Weights of a small GPT-style language model, trained from scratch on English Wikipedia: a variant of Muon for these matrices.
Each number is 500 + 50 x the weight over its row's rms, rounded and kept within 0 to 999. Layers, rows and columns count from 0. Numbers have three digits each. The size before them is the row's rms in percent of the matrix's.

# layer 4 MLP up, 960x160, rms 0.174, rows 479-684, columns 128-159
098:549537478407525410502479429533540567478552470480521481642429498511485504432593515524412545571461
096:603435514484471477444479498493489483451529526500485518522517412484423403522365522419461443533560
100:449505513484479576532409519468441516489480586447533512490557481528539455442565511578446492432607
093:531525541488500446571491450549484497408526445461445468457473590427526478522460477420450501435576
096:484391445500571490417550445437474467499571493459533569563509488492475452395463554568477460542523
101:548360448531534526557452564448481523528435445533581580550481585529510389606441454531489511553482
091:462552543491489465555557512529466403521522370462495492432428490533603527524443489464539522479451
095:518491532484531570536572473467576480460559524424498493440538536508510466523451550477503498492519
101:466421477633482461555522583476558463488479456472485507475382476447443530455493525416435468448412
090:479456502567427573482466487549502488513555484441508491456434476498446537464545569521444493536530
102:477499558441501419440459466549550492469531422472403531590557424568487505448464498446543487444475
097:487564520504541500539410561566451544549668463537393527549457532523516459457573450509468553496488
099:447431540500443491461544477558467413581495488494544428547404484489537415510408533533615497496414
099:497521452468564520470464481552561516538488469401466472479465548545445523473522361517474463508451
103:387577536524409454538467421499483488422573387493464514504445507481392500420507614532462529526504
100:448567511501484453579523512488409446494554506558492434570402441477439550507507582408484529492470
099:490476525553479504552420519579511503507558512479521523487431381476420458540369571536511494512493
097:456529515464503539603500395524515467557531560480431451495494439504505499386412470453460515525586
104:417538467450649518562545510457446497454538570538594524507495453469489422500421543521462561497498
098:437480428480544442587510426439514486536490436550496471446554485451511453532552577541529496500375
102:465525520451468387458478521605468435495506383466491477561418423492523434532458529600434431532487
105:447527519524532558574491488393540371506504494494520576469496515457520469504365400476479529492461
102:541588439517443505526455487560602569531428411480431477586519551516454557501585486458381583454445
105:493485498628432545460558574499612408494443430491562512507455444524541474479444456479463539571424
097:561617475523577564493490510514470363517476504503583473529516538527533503521528406509549418556495
092:509497594490447554497537541454504465527498487437464614614472550525505436514567505469490446537500
096:448576558479451509560520572400452496559527513489513399441513527457353591396569533394533443587523
094:518467471489501536555593488444499539424513488579512571623560526516533454386482552450566492577475
093:491524529486487514514670504529490528467539541439535561509403521484629435505537479476451561594606
101:511549397501543498520410400506484483652495448520549448552479423556486470495496428496480534533477
102:482470448563487547538404500480441504495517452521510546514483495599484473575529440462466498591505
101:536575520552457377596396420477567501476552519604633528496474571446423533425515530487475465535443
098:513452482555522531606510458398579524471528485427435573459522487485501483432464489507408525561559
100:529430489514508483481605469612510503489575531567482561502438458444502428438452499512487442505458
099:349550520562504518504510491555505436511557466585512415524465504490516465483546542431502519439515
101:496426448509496497473559571466432461604515508534463546579481428481450388434347459424423521497387
104:493439480577475493489479543552429482479516498513468596558424417523529532508414533540398465625484
092:507523509569490497430556413543542539546509492520578623479501523517471442477459484461518497476491
107:534494503440453433440468456499566507492473513472472455615415442530457495487527538480610564445490
096:446442478500469439494561580478532405514448510434579587494478523432563532419459515508432454439522
093:547620456496433439534508448482457512591430416408524521484579562539480487465451460511474497478400
101:410357499574534496494478579478495496539494470602553373456465602504462544381495504527487488380436
093:490545524503486551512555476546493526494439504455494535491434502489515424475521450543568559400550
100:495524548331545478429546436610495456597421419593499488499492482485488517469481553514480595477500
101:505451468479554533538508405477515414435484547405525477507501542535498456569483469462481543545535
099:433411430604448504476495494448562497502431454454547529476578522519477457461475481480541517570489
094:561430478466505424501459550579518526421422554585462452554551558602545552516481508554512421566590
099:490495480537554418576588549476465419496447459516502456569530575548493546460520498500461464443510
096:491401516594532490544584466501481401588523459522466474464471540496545518457500540448563523431488
096:525530502416415499466457592555455460374451497521542490472416454469498433481378506529631562515535
100:467507486524410395473548483458591495522464513520531445498499451475558542564568510550538531494512
094:416474519514386591503543508496526478557516423541491482525359510490540471543542423565513512466525
106:446535591490443456475443478527542492400530429469593460522434559491467541486442471414492520438461
103:572576492555521461511553580503541461458471456415366434549492514433549499496527506509464565540569
090:527553488485465517431499539514560451564437464479561435495480532521450459459473531534494515527495
092:409542526527434486530443383435544475471546500439546477486479604596555564556625437529472566539536
106:459491500421509530549499489519506512552566537479490495649396465438511377489521476551481551493471
103:563570549477509533492523569497367566507444499448500488488567600508538493494398519464464466520530
091:520490443463424546503542572522460411497536491388513522526515517396486528546469454507428561445421
105:458493611462548477586528476486536470562541479489466523540587472470461456608554504410453458490444
103:610471567448488381468498483511508465472456479506567510484517514514545507468485503540453464489516
102:538461580484549504464532441462543512422453540515552419444473450521477417407453443534599489512469
098:442517540586498406442461476493495513531566470477495444595508469479502448586460477461359559460513
097:558411478619529435541522464520507503549515479472531501457528501508499514507557498416496418478436
097:420574620487461474479451479421486486539514438507503490533466459428479468628581486502441565444529
102:505426475477428471569444519559447514494490540537497510450456505473453474597434440448499535454440
100:497519606504525537613497558463457450445497534569532498414489572479536490523501548478514485345465
099:497421417495471465539574452606484534576470552584535550418438475563504499499386526507532485505483
100:504472490492511462500538448543461424405437513581516531645494534516488452462550463518535476446429
089:567507487603484464466538433520550538478489558526501455480517439479432519483413543608536515452429
099:439477557602466364548500483541561465449555466452447509507523532470471542407360489550548494419401
101:516497512480522471463547500542466451516548534441532547566550563456562595446494471637488426556515
096:450474471643589569550487514547547419492488539480500502474492505442495421514464549439462528467413
100:533421358550497493532505478530480444441548451450581537455515473441524411479556557471474615495512
091:487483609442544432503453477413468478482453505434488413532490503523568574448477526500448520469469
102:436499441446492467478474472463497497524515443463475506464508541453460453479474413494470461452500
094:534423514531560431515499559500531614512435539422467522489549463436526492476440428489468450485427
101:434549541523512394483439590544533480487485510481563488521374589509480460484541466428560481470460
088:557563464495530453573431517503645489492553495589506461468417496500520474466461534440431539560439
097:487531456487469500508393403428511482558454564473550443602475529544457550478496570458379387587479
097:455561524513575470420459529458424403648482506432502463510474500507543471552521460402479512464518
109:382501553601477523469525436518570547444447383440463481521441482497450496547602595450465469524446
104:519501488471505525555404481491460483583477446476521491466436568473491582529487514563452477587472
103:425493445484585405546521543512391490508493540428504449474493562451388492501605466451497439477415
099:537447450550539438592423563569428472539533441443418481454572488442466455504445444532420458471399
105:610597548454449573454438548517588510515429493475493517483447562608616453527450423476473503464564
099:453459515462556472511522450481493583470448442501473573490431405467464589453519491432509527510363
095:530561474485507568501489482536504434472607443531541463529398506574578514543543483500465501523424
102:508458541495505603430544582550420442485486521590555442466428590489448467487478547480589454441486
100:623499511570472570493482466549475443538591501427410428473541531490499430484500431491470547485581
099:550450629513582542483467552461427502428516491489535517501464495458513462594484465456559581521432
095:553424544522489462528456530458473530474478455576484555492529463524475469515463433602457508470426
101:422511516643444417454522482522517454483521502459591509537429468535493480481470496539482505520439
091:470497563461539453504460567433523464481532476432492482471411517453496554442491501454542529451610
104:495414479413571488505484541539471532559520565535523471494449555516562458445504493488551589501525
100:468438484405472530621574400600525531476483562496543492448456514493620440480512537512545476485529
100:478480517476597606566381440514554515553510519543450458470450538498501489516476533496448471475588
100:559513456448498544601569453529578513439478463471498577629406492497424427526566485512545496545484
100:413562550519565490471489459493452479425593487504499490443493547451435429498426420539584557459406
098:547579451434518530472523502454464427470479483556448552541565434512536567510544588490498508521443
102:547562532432500506471530441523552467453572469578553527406478524485560475500388499515490482380397
096:566539518568479463514468466478527487517491492475465514569472490550523490465459543537502502457495
094:542552421470563523525487563461452468428598537442360479604404476406473566454543501473441480545503
103:493528494476485430492502444518472393534519427446517495493553639394540528569544593574407497553624
092:489491578501544466525482464447453480464485557533489360529558446527413449477462499503525476448456
101:515556460522526501518422500514483576522467431478546506429433555535490429470599439439572536572544
102:498528474567463450451534568447343467467493402547586579493548514538474415515485496529514555566425
109:521504483483503547535448518512539513449527529484501546547513370504570488544570563573456583447542
105:512474547498545496528476573496467539502475540436510538446575500481431466608525480460554507571382
098:552476559524416473452528482503543471557536553458491570510542525516549487485338544560522463467464
102:440472562442451494514452512614433558430477470449541492520481484419584437458431463456587486547422
100:501524474560466522538509418456429446529596477509413602420478482548373505471562464403422511499551
107:517434463567421478448541483561356549485496478447482480496542496495513523404437508474533554462540
101:432460496455524491554477488576439564479594447503453464536501577506436532525570446435530493548493
107:479495546493490548481606423554519481468518474423547491443466454438548459468636508432497437504592
101:473478456494482529481548484616428481558449500584568407490502553544581409588534479483546413509543
095:495422500534470412470355544410540446551490522491432554510471485557555575437467642587494511485505
099:622517540481459479460416483491533630511458427423402508524445493541498444435392427586499519565479
098:511520505579494460508486497424507486575494460454498495476468537476563492509462543531505479476507
099:479458473532497476454598398511494444348512478484507458561564464450563414436518529573484468465461
108:487530521524392489413405452495435528588411465441519466504475518549480504432422565497532395504453
100:518511412536526560506511484551522460532599439469469494449486507490485529519456501462476528429394
102:481533542520426526521537543527612469548519490498611494390475453565514389507394550537486448496515
103:516446457471516489560418490502576471491477553549567423516538537523546509467521539570546534477459
100:504550508441537527513489509536487436464535436373542508473408531529452503436459480462477510548481
096:426517450484481486482513458557510417533450531504400444546489497486486524439485449450503503501489
098:531516441511510465537428486460525496616539533577542498558444468554540460436524527474481442471449
095:416480489550477557513541399503456510585626511567582454476472464455515491409548494450510471455614
098:485574512529566498508491537527447440429390523477559507478569500443438480412376582561489512497456
149:418461547466519541557496453486420478570522461486558521541441517465550466609510488470538491508594
099:455431470665541511503464448501488536544501488498544410526500480587479535519438461478536459463525
098:485560433515502584535492522499488478529477463451450466470494402520477522545473499560440477435484
096:503405543504472481506489513592452490511465535545487485477500457489538441608504539412527480368579
101:501476543607492481481549448531415443515382398466466527478539527520459526433453575382507510516483
099:466515465466523480538421544603478501442493602550489481504509482545497482509429526547486520435521
103:509555493536435528505510608536507447507506468512555541511521529532520566493445557443516405453514
100:490421525560497498395535493555459441507514515566512477432425449506472407498459441454492502499450
101:551517505480466557543463510510532464459593420507404577537497440523461472465503476470399388485547
088:383498491522472428465524509494395572492475464592540543475439613507487583509511566527491410471444
093:412569492501542441493547420516398486489523527540539569566478522468531484442554483562402442443414
103:613485587541483456512472472458381411516496458445500549441484536518465517557545465463521525466496
098:580500499482417494595519550528505482407427501505461517583518526502570541493476519472475530566496
103:542430436504568561476511504487383497499420353482468450483508511419438458554487485456467521532499
101:450413487471443482539425519519535485537507423524424456474502585473617409442487560536425458483503
101:608403392524536445498535557518507464474457520434469488414489462441447493378516580547438498510484
104:459487436502457536478452408417479558457488528536443576593399512449497467570415564536507447488437
101:485468476532380405441464422441519553557437475451475430476565571501466470486519548481519374586495
098:470587460420480520479439387532434480557550410503532545476475555552437458484436542413529545596422
101:460494552547523518496482414448549474413607517451513578478494472446416472456474484460448516356424
095:518588487543441519521517519531508459547470441574465527484420503387469457544463448443411515472495
097:505492433539489530526492500398388580525420439483427566506457521497475456461514463531528435572531
099:566507489506557472520514460533493448495540486431543555526487556554520544490469563437473452475423
101:476519495565536460505460445466488567465446416525480560536541462444408518526480489491499539515529
117:446457548472455490529534537451405539512521419476567489565508530457508473615499502477543515493568
094:519522460544481484637546498484558586509438487484454474527463452463548507481462445477475471408441
099:542501496528547503544465430564597467517518602426532544579441548440586474576556494490536441465577
093:496512481458414561449582535458503637418530506555487464479555621481486554586472468546496448496485
100:532468569468467609538581587566512482517478391498488540446436502446428443533466503490418474514553
095:501469476540559524541582476545602521483607539511474594510379505464527474533505478491549507432504
098:430524518464572512507492531499465410707541533492532469554445471482486514506502469438646437519473
097:593533487497528509501464496412474512433429495507473394475490504579512464499521513512553497457448
096:507559429470493473501491510497537439493487446462493517440444469528432426549473449480496532557498
096:521496542543517513557508518575449564508432496497454471464444478500494461553647559509465527542514
097:445567497605493511506606428503535478453502583446491491515527551454496426428505460537560525415522
097:589474471520509536476575446458543465407560483474608507489472522514550601498439531510481410472502
099:436476488570534444441544467523407506377521465519608538546558551476485472466425471508477424508468
105:447471498479471512506366475437500558537500473551524437451452470535475471458424504515479460482458
101:544535448433534551517527447514430567436498458587482447525499442488497458524497506568598519447504
102:498526518507590503543441524507469500484545485492420435468429475394590493459462552467483537536497
090:554460500521593412492570396541481532491489520507492553541474496383437490448464644461482473541603
099:446482487475395485486528434517516425551490450511480542523477535621538506535572528462487439564516
103:469462522552463411498430474414515455565522573504506542524516594585514595503557510504538457519529
101:512517486568487487497557476438580527442403401429499531409449438499507477513511471497583517575443
103:467521488552536521462509405569444412496560451589503551489426513574485496461430495551493450596426
104:462468545531490518467556485521447513488459559467539494462470472552531463536439428521544445460493
104:529487487503593431535513497622548482518531523481471346532485593510606517515490487470556474456535
102:534454501481499468460490470524564476488443540600524517483565522535505457474487432562507482542521
098:480500449495455461479453527427417470515533523590457579476472491498447576502404561486518428471432
102:547508432547475522510477536513550511504496506415533546511494435561403568498574457350501550521488
094:461560589410505566382529490533447490491445534560420463496476416441533498574486589535489383485461
096:539485512502485517469517455522531458530560472551517461454439421514520465554409435505484532525529
104:558509457534559477452493496467477494563489471526488465501462481505486455436445547480603442480518
104:499442546516490438459521470493528444515673557413531518587429592535507532450425504553552464539463
100:526490483545404499506447515474538525507499522451488460531470537474489571534433468554427472452559
100:477505477527497504460498459543519468529581458510501437576466520482500494585472471448446546540449
101:471469545521529505481502537490460535563516517503520456536451443481485399433435473478498543522452
099:485416452459572528501520514528530555428391438538570608519433540607515526452454537483584434535558
105:473593511542444490484497514453532458504539495479584528414376530485580529412465485487496487554453
111:546532533598493483499481486469542525500442459491463500466507529484485431436480510514467473436463
101:486535479429534482493430503483525506641440483398524458529562542534514443505483465524434435447512
097:385457487451427417426518573492480471463471459422476367449441567599465502484495555523527502537501
106:557541471417484531534429547507415570535544487517463576448480419428441467576410525491472503572523
098:456501571621542485512471436416548508536456518561467438460553513506497445463510528424540429517578
100:487516491505405449459429506522524447463618531550491516423490491456584569485617478559432475522580
095:531508507432419507471586565455504514596515414522546581409506607552521449462555519467395617525503
098:505467487424570515511423520577376576466495525485446448456604443486506452442510496387450528503501
097:466595565504532457525540584408454505485511506547531531487543480554515499490511490399550559436506
098:449552477464400485470591470502574443476552495467639499520531434533389490468451517446456618530481
102:517480534508463468493441462502562490577463410469479541520520484494513579527498469411390555560460
103:501555469467515497518458466535510564395591548535545541424469440450482463521542557508520449428552
099:398505519462547423395526432460610547537430477472423460509523489379469485418485421529432528489435
101:544538479612548597566542515433510530491529616491458484469448599490473462540445475441469459451506
097:509467450419477499504487459427474502516423523442552393531542439567621514447416451449527525509537
097:497429480589500530528572430540618451526598553536469467426435461449542434523493486505508505508489
097:557536500498414526455414564521502592526460511479512483466576466513492538464582439492516511402537
107:501535463578490582467409504488445530514540542586519523485404479518455413564466404470411495468545
# layer 4 MLP down (transposed), 960x160, rms 0.0742, rows 479-683, columns 128-159
099:447543491553444489642457564440507480507511462594537501410556500466554541479512434455430566536576
103:525474448402546559471586574465588546569611501517424513496492508579464556551475437510534517516531
096:460517573507494490462517517479559509610526506529521491544516513518455448550547580602436545473540
089:436449509563514512478529574459532530518524544511514570528485461508500529481455535549459559493480
093:530477378454575458477506449532500405577530469461407523570475446469563529479478511530547562468546
097:442543502504424450488566553522538591476453513493499508474465420438431560470545546489408458469463
091:553559578470504567515450512488494576454442604509457565543535440502523516551459436553577590447538
096:474486506470415480535533512526479467516459502553523510490432409466500542512542531516468519471503
097:532462430443523523560520507539367505544550493533536504449538534521447539594487561401499504567609
098:468520564486530423532418513547412536489421545523526490609462499370512406569454424514537464563483
101:525478493525468497455510481502570533523486582490533507558505490504434487489415438432499551518497
101:536432499543534537512496445531466611466456515495510547551508526522423489517481538552503492628388
109:468487507488511554389567515479486409484504402458429482498539487627535500559509520528502432464466
100:513469506517497489459417482445449522483508537483578526551563486568548574421577416503484594474452
100:399536475541543399518457520448541528560500493513460512374467481585481440500462462570487479504434
103:455501511554469487370462539549559489482413534501512485537466488465521441526508526530544458501591
101:478484428513502550506507482485493532457420509455510569472420559497580590481432514513469399466510
089:552520550545497492390553601485467464405474460525498544470510506500495504543565513536543545517470
115:515473435435503454451517598432490646536458587462486529473536574454474470501487479531455537514487
094:548475435512466562476459522587460549500576514454447471531468460530504536458435482474422577506486
112:478548502454586508524467516451412467592511498487491606521554496483426541469438464441531458488453
101:579527450505469549551437410547593530474470494543504480499494440446530462577514518514494532520519
099:417525520466463538550579529510497440525559486593467537569534550457493494635538455538536409536580
115:483522547508432429584515552453425487498487419463538470422453424569527449578542501548584477544427
093:389458581470480422527487494510454613496511443556378528526462481480480525522459508468466538420553
088:523538501572539562475490494528463583516575461491462415495470525507513446518600490484502546382585
099:509521505418450419527582510529515574520499489412546481525486460553574577541526534411433457502531
096:484466505587463456505400456492475583556551555562554444435550477477493537562554507617477499475528
095:489596521509558490402479530492444485553537546488455534523577513484581495516468499445528546517423
104:471464571427412440516594597462521481528556553484436501444448596424454451586550472520530465488570
099:519442562476442514477548482490540503529542503488571499456516492441556483462386491574589503467412
109:502519515519490434499503545543496590521504535582452539464498459570578568559483410406535450562521
099:528502465375487499557571511466495433367418456522466601571423504429441447537457478571597506566438
104:611472415572528535520556431494604542542451461492446496445442545534398437511515603597473446499570
085:603415554449540500422470503448458518542485510464463500542504505496532541526407448579519474579496
113:502466511370543512432568504460436497507554509549462500471520416451484513411505564565451565552535
107:340547608528456469542440492527507514515560575509410425508431469408582408564455443528507574447413
085:480488521491480491463489512519422587556432453502480542465439536588524497410521503557515550533484
111:624496508487464496494558488453515517396456513507533472539465494562585547550511389471593478569496
095:472558556542510525456507429436426565507517439503444454547538503582491551505553551592469581480439
089:440460499426521536496489507519524522480465581586512479464430443493498459622497536512507474557567
119:428490623475509460498484555432548521558550619515551491346428521454477510508558481465548474398479
090:571443500551481453510490424512504411552589501520434525521489487482457557519518516451374483558480
113:481466383633562559492566493544433413525595508467546514441534460484543491544487430509465461391521
100:433513466478452478512479523453540477613576551453479459570475444452467526347469504562605464403453
095:445610524475528623527442524626450516504542549555454593551467428456461530533601509569470557452457
079:523573522567499449482582419525451534526506462460471491445503527443408494396527542506595593440548
107:506468467508434622544532460566471491580440505492565500587458517426563497621496464487525561445536
097:542540494570430534509520497482558554540578515486556508438524490419392473594487475462407511453402
097:462481543554476485471517524371556532492499446486380498523512501530519480562532490537481559516382
112:499479518523517621487514507458427501518472463520488558527604506473429509513450490461502456633512
097:492476552491446543572579548521571537509485478564453469528535544524629520547509515544469498455495
103:537526548490456436548565537495511570506510360439482553470429521468508462520523465448545573522484
108:579460527539496487502463492532514527545484439447429526547557591595485499436577555443542506555513
089:543588483496511540396492544435527564469514377516473520532437505523542513528525560523506527510526
098:468494494458514565553636575537523549405459451453479470492526557463582484499508533523470577519449
101:531479503539498511545478519455429488454534437405424450460505508464462557409579504465505593498433
104:506417584528513603471505482431409471483562505505513546557574581593576539508481472492572594510528
099:497451436544517496523500495474411537545452470448456540531562549488431510529553568507504550481505
101:520456415501484432500550521519474541470468455489613520498483457572520480410560499572512496467466
109:586553524547602504502515498497538503487478485525429455461580495420489594516490472424525473460410
098:458551525517502552516534459558486423516473482523443507543419439387498506496503409377562513501543
095:574530611450433541492494486517502545504457446542549585485502513479491540332494542531541490498438
090:497496510483526526386549563477540491518459527591475539655394539576436518453593504542552540519457
095:492520513514462524596524463608531479545532533474629568530476584439488548407513544529512433519417
098:549464495520503437594485500554373524502529470463494559429529513459545585420586492551447466522610
101:484450474481592539366462452438437479473488520536477466534460491565521569479560479468441503565515
105:560462578361536446535463513549485534497476532458521442514517534469495489515607472462479409426532
089:442457451480456546483468621578450485567552514533576528457539521519557489521427527471543512467480
088:439493542487474496513517564430451470487564431460542484411572478402541539444496598528540568451485
106:438487379478619503503466478535473523564442570485454404520468429531536497505538514486495585500539
106:459511495539520495498626400446525540501429468540513513391550424485460456433610455549489558495526
106:513421547626536460526545538432454356614541515484598504474498514480546474491478507507444505482516
098:517448461481498407561470514498561606471488467504511555370466439461611513489593512559515571526557
101:435517559502503547515436539564493409507417539425537559479573564482477373530473508439471497470450
100:450465494450523521422439547590466590579576468432459505492530423437535432514583471541499527524442
100:490567524507470548505490555476560472510552499553517533444432628579483495537502531519536565526539
104:508597517412505513528416513516451535458490555467458455534497527469515457466537484489529482539416
102:516567506408576474517530517471468480526582575576572554494478463374464512586537532453409466507448
104:472578565536457448518534417512438445504531470515536584546513509586492563528427630585429416499518
091:428550485492539525569378452533561552457530507537457490514508460501528504415538453488441575436503
103:380455485504492554508438479473550513450510403480491512519441439426428542498588539564547417522461
105:525542498555403521498566424531522485498515490457453494509545483410395509477464528465497530440480
099:562533544409487522578519512543582495509506503547511537478509496454444494422565492530469582528498
093:485613501544431512439582463530545482459578492497527549491455529571564481516451496424515516456428
093:519450510519490462475487480442420488441476597514576567531586444523579587462535526484516548570412
095:573559514596506538546552558486547532570494455535565464535578479516485520553480489630451484420512
097:513478625456491467445477592525456591553499516490490527529518448546366457498454482564497443495538
106:463532562467560440539437487493469445569589489414566522425557384531389509489398440516527433484515
099:488528512505516529535450528489401528491467621579509508547585558492443464582469542482448573462464
102:480523419526565525542594564518511529506553500485529475422491504514473529472528606483494484496471
099:544568556499534492530486473492530430510536545442469507532494483475568443523488542431623526466480
099:549471493493439593483446504384531538505560572599511505591501468377574510566523475455597577570401
095:484472496515488533493534544530535589513476497495444462413547494432507496534477542470432497502501
107:551459533416429546513423602542501495513442450512548348532551531497481430498460518533515473422487
104:453424530523470547570544612480440506483551394526429570488575506511398595463456468518500502537496
092:535544489550579450480576497528497448505473544562532532534557514558506586572543427469576469431479
100:462520503477445464505476477562479401488494593557594501455554476464520540472476445512489458447602
093:540475574410503388482421517501530514492510385486552537529426503523393537522507549508476445496406
086:463450566547523476540523586466538553544510447483547424392440516557482477482504488480490495507538
103:532444511542480485484503493511506413518583445497475559360443504475464396549512594495500541567500
099:503471502569538436564459498434521549473591494527477511593424508575544484576545507547549480558472
092:457457497562536516521477443577528516582478481571591590462443431567491533560515457530429523584516
102:422555582465483505555539452516507490470470522483480513410528519527481471407517570342557500488502
084:557492605473474556452536551481477560567568406362426546504528523605443448561552520523565514482577
094:493451534588477530448523445518543447461476508573397436594495484448507539451382538500470452482439
104:593552429524476483502463426554556525471501511465521488502514399530477421565499451433513498473413
113:550483439523439488514518547590489493553443446488516599416493577510521532538582489478506486506519
105:423524472477518448481504515539435498438459523433474602538538493495505514442464624531419494506516
096:555451528522559524549532516516554485497518503551591507465547469456473403464482445475482541548528
101:504491517496524425533563559454533480584520401490519506462548621454496545562474457545562508472527
097:515471488439555509447520548554446549556531474381481542504460468482532519471462462553473546503521
101:448552530460529473473417528597557492551510562515383411515520446591529598567477528507522515470496
100:544528531502494499448516507533579498582494522469505525451523501506551486517513553531486531481505
106:480640535499451468443554501511620504487540512489521414486514587498564585606519507395511472532470
110:536446492507523548478443437465423538451546458520454510458498457541517416591523543485543471560453
092:588559559443521563488544495564403640473590504448527511497468443481487364553505469502553564495505
093:417475554522575529483587500434399420551451481481494565481507534463504502481552511422493558585480
097:449488471421609437504509492485456475423482474535492461539493479610470497549483542511492429509387
104:496517553465472473496521483470540469451503529547476516468436573519534575512549537427519525443466
106:529497475424489560456598521551482496378556518518534554523453531621606478529517480488437560549532
101:457482493469597557535542519519529498491498451427498555507539495601394501492508513468582561513461
111:507467501499476484476470523505493481433437570517503534553465404530451512535515489488425444557567
091:563541584446581448543540549533507465481447473521346476482469484531549500456456438505476473513422
098:462472537487474542493519479517437503496559486602468540518438403559458466407491541599461580529555
098:484358522403447433528469500492535487531564456433428578498489530494529606533484499453520444401492
104:475511475495470471485588507420546561479455593426487429530473550408433458472505451553508460505456
079:596529542488516448465481513501506508457434579462481574492563517515503473484454492598478427559473
095:516434496467381471580470488431518513487483502499493493555502516540601500515545426445414462486525
183:452485522414470583591531504525507491515481437496581497436488524535561496601560503478527520502572
100:411623432489473503470473421493491541553573499444440367412469455491571384444434456448478506519461
094:498521481551473462481555581536510534500452551495455467529461580459406498465479457534469594491468
085:568537470500523446442513453442559572489500540469460432489510473552468472377616468487476570479547
100:472546438567498530515499506498493441491557532532588526536502443469470553452587594509470443545504
097:543538536583513477486587437473616502536489449464505554553474511564504472469577523436523426436451
103:512530480507527451549500512592493546591514553560456569505476464555361483457499593392521457516595
109:514525532493520517401415424614487459380443570535523435492559499574517490430505468525505526543554
101:529526359531558476464537546455461454483437496494537518488483526484499521536535390423502506518536
080:553517503570486578451469503584632477454480497465450421537463554493538556393523585542427508495457
089:567453449502439459480445628537543492533496478563560429489428483570463548533416560495536595529609
095:568473520417541500498373496560469511571458479519470532438469503511407517488555518592524573470494
105:533573517570522495471480521503504533465523581429508499460609543428463481495511552409561465426533
099:523550490450471465505462529434507618556466521462488428483489608480474502486564475497469488484471
087:551545516489503424478550474562484552516531559415537420504518418513429527571414430467518473479474
095:416534491424535471601463425487481511525565528462546475476506556538600479540518481555503474518505
101:547524545521533396453474489543524446458465513477557403490564434537511585428560513432421400509564
106:454511532523502489521472509627536502599577480561543530459353519520498459587534475617461552508477
102:625521502543509469444485529521518376507501444556470486538501571551476471534477583546485495500479
101:511535442518460501501472470494464511457429518540519492520506572521547477588475536371510411440525
096:492576456448461504560588454496495531480483531595519513528424477419595444497562450598555517434524
110:440529482490470513552472587539543473413527414509530559467533565438499505520544502518559543481471
112:483488422490530472501487499446401492461481530492505415519535470405505399524512429474547542488548
099:492510576400644503475531583528467418574536470497516516501497503523509521525411502455551497417469
107:521419567417518515563508530567514564477524542558566462447476533540526521553582503493489518514582
091:541493495468507505404502551453452479425577530531511478539459560426437465430561632575569536573544
100:497554554490539500393458516451525511536487427525433591500490574532496412504500605420605547504535
093:500536458437461446457452442459422521598513499406493440424494492504527497523505532517546540407432
110:484536415615459506519599533535438522437519518437545508429504480480450409525441499529422420460506
093:488388554460472439493449557502361514511484493511465567550497486485529525514529497494557412573546
100:487575465539384459419447486543454491405501502509505509581443593472516449498408512425448493462516
096:502450549434496553453469474421541526535578530557506578405473478518450513506510499501403522485516
097:488508506513539437488495533499455519528562509526424499473428482465522552548495519559465581501561
094:431468518522493499467564507443559477489584492496546465570567472521530553400395420511560481495455
089:549559576541528452495481517592408473510486430563527441463502386498394512552521568447444524465549
103:537480513433464469410545518450462541474542538607564437548545486372525439568464467524492496505482
096:569477537415435446566470510485609421475468514493528521404521597444466544480512441438495521523486
094:488522505490570547484582556515490484546484521559464576480496492567460556500468473472473570459490
100:371423500560432460534550487433456467483455564449496526539379530489460541527507502478436492561495
102:535538527568520561570453458613393489576505524486497502532439439519527521395396466615418602596473
088:481451505501448536530554498544484420473551398584603492535467493492577480466616359512542468466472
100:529480436452533473469540570505434535573502547412462479461507478460464495546491525493445497532521
110:501493500456502449515499470441504525576478498575403497393584522568517557482446530590476476495454
107:512556528500574466401445468411506426474547514394603546524519492423581551489518524461489485528491
113:511464604471495517582546445492530512489674513421501556521529386524581498447478426453542550523440
108:563535490547410491458510457533394459466521508531507421550418521535482572497442478393435479530461
110:517499486565524460488516500544550482469536543415521374530391475529496575493494496539433443459575
100:526674564540448511419492451440499471511480475515406540552535542450536524573589444482520459417506
090:565496495560608564530379487513564504549488496463569482531556501462516426496656492571513542465511
102:516532494477484507491558489501487577472470536478514424384509494467430489554552497404535501529415
098:459573538516542452489535486494410522484514433404545596426534530491612386435555451548446438501477
085:439477469495522515524495651513465578494439545520448531552575535450524553485502565589561420506404
109:465536489407474455497489526557392521487500441521442498499479462490475493534446432538491626488497
097:520572491495506515456416544530504455466436495604495463489555418461512521534442496458412464432507
093:414512467470589564486574524483472494494511540589545520486565529484483403483480533492592581544632
102:489495482571508470482414415485521477540497514485569520511483609529525540488565548496507549589487
097:491556513505519472462475498510532510515524565584513601509537512414468448480519453534454547567461
097:501427566564417523446525493526592547505526524487450451478508493550430527501489565468474551479474
108:535414442500591478515515511528616617517488563526517507455522506535476468442535488510454488535450
116:499480512524475447566431485418550544498568510544456444515490429466533461507375507532578554505421
092:531456522475590490572484516480423487492528542564510443472497574571486496517523502518457528571510
096:504471489468392527498407507559475509435415515528480434470483464495553547494466502554499532475517
103:466511464461434505542466481545482530535499533535478535561516582521481485487576504511531463560549
089:529548515412555499520522538562464520534536520463477572461494507438489486442505558460556570489608
114:507524521545568595570560505605498490529413517549563526527538432483425516445417462566460484504541
089:447501440610557448563444462504496567494441557492441479533561421478485546443438544607623471521482
104:466430520518418574470403458576460476494481513550503449572457491461584525480556482542542529509455
107:526602602433514460426518481492494447512496441471467558470550456619524474572510544465443577465509
108:415534464555538413519438500501568577541544572547453526439484522503519544429463600404610528482507
104:499529488440528557420449506506522495403517559555465489440517490499468456482511530454455517515517
101:494579498472570453516455477370491459574528506409509496469558540526609476505476487538527515485467
090:600483427522547562557492536571442508465530565530575519512375452504578388480539519501495468562523
101:489507567525468533575416464507456395471467517533430584511440544533443537463527522535530483508465
088:421456602468529450463462454476572474495590526451500484460481498545503553419519534441568473455487
098:579440475488496584437587559399656477506505458523368484616422435484465583487420503511482495455470
099:575545523498534492410567536489483507521555531462503517465515501545447508400572547465485454471499